config.yaml
norm: "rmsnorm"
init_std_qkv: 0.0352
init_std_down: 0.0035
weight_decay: 0.017
doc_mask: true
steps: 12788
Each number is 500 + 50 x the weight over the matrix's rms, rounded and kept within 0 to 999. Layers, rows and columns count from 0. Numbers have three digits each.

# layer 13 attention query, 256x192, rms 0.068, rows 214-255, columns 128-191
437572537519553603499476437561424559430517550528402549460482500465498345509509432536464411526506522496503493517512538470436517555472558515476521500464607585556405435472508472536492450429419391
456445505496581505611424443477465487542455542559436505464510485460491465574430505518486560445560493482490548518479356550426531472487481508473411539466502498585610453518501517523508541396481412
515496566500483525503540461563582441580593489433537527568493529515532522463534604556513542585389474549442376504445508478406539377486558599545484532518571417474531544472556491567427457514494504
516492480463454545439525523530442486445395446540483574506492517559553603434554663507447409601504445512492459483495574458541465423484491526476400521562438464411508526511541467466547412566504536
556466535576487533480541520469569534615487571535430443473509450411481492554451495443546496556537506519432532445472485597488500532553439419471466521519535462501583544568474463497474619465510499
545527521474475399561489444498498432479379497578505504577420420572582502496465489487483474412413477429518483423508470475516559474521474501481485508478550579508514416518363491522522375453352517
496540557464498527559469464523522509424459548573503483546510523581491443449455470377382532518598470531466525527523434577509530626589529557433486546558493540435525569466441543551545504531521557
504573588534542512595382494523526467354516450560607399508471424435461563563332491598507494350488473524488533485436548545426491441461539479464454485556544426496540590513522506554581527524483601
457349422538457542604446511521522466550429550499484540440492441505538487505499469487512537474522515501480410427451569534496393417523465494506541508534555508369469591466515481510388535505395427
491491599427517525479478541489478568402423455480503483395487393564567443465539440636536547586462477496447479486521471501441370547537444498506429474432513499491515519512495421512573540529522535
581471465531465470540537483499472525451512478522556482439606465490470578505495512499488461568542510540468583508512579476548524493493522483400413400507514463523424497492481513505456568525534506
328568500587455436471505480487468546493535509475511470590503502555580532462453490491597542577519457534530487570574483472567412432514474479621453580450524537465504495429489468542495500455553517
359574504432491486477444378526485499471564525483505468553433449460469491498533525450434451531480472498505418588535508432509376429477587478521547548439486420468452457374489565463571480524546580
419495441506555524486463412495472549524516460470528499493558505528518480531435563515523507536519493503458544497545450522541456497526452574524539507449511528431560486500514525487503412534552484
457497466550546588439494459573524554560500577497548554526522485462538557503556445485549455451476525485483523488423480539489540567465507415485501493507455458503559505417461439465561539515447521
463530491555560545443497466477479531441523540563505523439443459497547520507467508605520566459545516553442561513609434432484474530483459544451483477468552480488388507495512558487445533515499576
521602493524491528453467479475465442542448583480540467483486432487536500611495489575562602518558546505468507494540454448516458504557456466532473577458435465489489510518556580499542542442544565
512475544558518488491472478444578496515551530524512494499525533459446522391557431529489496546541508580567482506585457523462494480461465566554467438383549486481452579486528513557524518507437458
462500526452456558488526537486437463513477510463559548546485477491457580605529409464459466548502468470546444446451504535533459547520575446511571503552538475498434430469428492455478428495443485
491447447448531490366536529540471449419568505558439540525587510509515495438498513475415466488471573536478619484386473576424497529529536444427515502564527497515528421411514408446499383581412465
527502506529545507462483531482538517597517537637514535435390486476509513472502379484518557444429467505506438527415521450581479514520499364544576477514455511473490511537491508468471446551490513
497522583455463532530491545465518428550482524455464513542411451473565569492536505503516454465530463533347527547552438416558433558398467419340418517520385522539483560529495445461478509495509505
467554502554469418485460539507476639537373459477515559543548402621584519371543489543515525467469422471500604525501445409495464476480559407549520553513383519485433571492501531535517504528407444
511514521444458449532530445456533443489506516446370513543507460631488340459555453537440544447476551470490489406413525579501508480515432449568424594568531521470506376508401546447472578539553582
492482475483520450413475449529422468467539537507483518499364599493505560563494600474539609451510451523462522484479536547585453450525524478467491444515402427557512558434536539381456536487543458
497526480543572440418507499556539453524499514516468542420551515521456546573477479509507451468532490490550529505487455513512483504497532500521445582455543580467560370542408478532544489515484487
442458493430598400496572503509486529490583550590448447482518596446445516457561532434456399516569471553462482484455422521448468486446328550452540562362539549420505520533467509507474535551400491
556523501569620480402513487534445469512414530564503546544498507486491476538448509522549445507459514558525496483526487535489477486613491492565586512448415460407520530485462576539558436543613489
494465499476489475520402430498532529574464516487558516594467492512545522354491533597441481422514478466456432425519418558519443456546576409530604472515518499482450495548543546540514522434535535
506495451523448519428468454535469487557487488559451454429505644523607486514453520489542401508451499587432382526531477536635497558484559416469510527511472431518580386465402539522502496508365484
574454352610554506505496422502458488520476481411522554490441491546527490460456472508549439465492466522398562464444504539415468441567497547587435435565525503516556468510507472371496504523583432
531474485450548511476510466410497428469606539408521435471638579534539467504440576475484423453576516544446428614598578473472457480536516523565536452537487499453495497413545539519390550494529450
471480573487542508495396390391604472514495419617502510481528416505449446417514518505420467430525518458565460515489476443473447427588405377582613545498437466576552505464545481508515499539491509
402467489447566516601557517485537473574417557506427480531557591464494471490434557457507561490489473463494472485545483522438546463557540485488451510464564538486461603490435515463520411399631553
473557476611502340520550513470507458451440522513597399523534651569577518526536468555479389523539473622523508481545538588482542509472481407620449538467447556454446488374507535536491561517420567
507470411552518562479500529444433476518476557524558501539492424530608541544472492557474563545383591480419388505504491449497542604535479496549511440509479454541565596542534650557536408538437421
538562494569472504446475415461472475601394440439570438411413530444531516526495486503483556448541508485437521406384543509584510459490514586528453508515453490436521401539473572508515517513515509
441520513507477450546475502541413549541506560521503572544550537450572515431444500567524519489426514493414493442529594425571420487484523491577513542483512534495482512517425446472410535397454469
560410445584552567485474474533535452451518526567581474545600475437421553544591563478546584502465472575475461546460447511485395480448547513484473539564601460508589584461477467435506461403505474
554505441554439515596489500511474520502530512568507533572543521565482514434561537577455527457419512558492578405527515438521466584508454471522465425570464597463457488509526524438471503424397437
564437419458508605416505455441491624588476534470425548484572556637469523540436390473479516465492503548480515609456430562531462511588574492399447502515526426464538608648585486522543501422405482
534574441607453602527522486608391407493490570480451531560549521484466477491359568513406474549494511531503473479478490485461491548473453400493533552502561568548482595548532526448493490491486446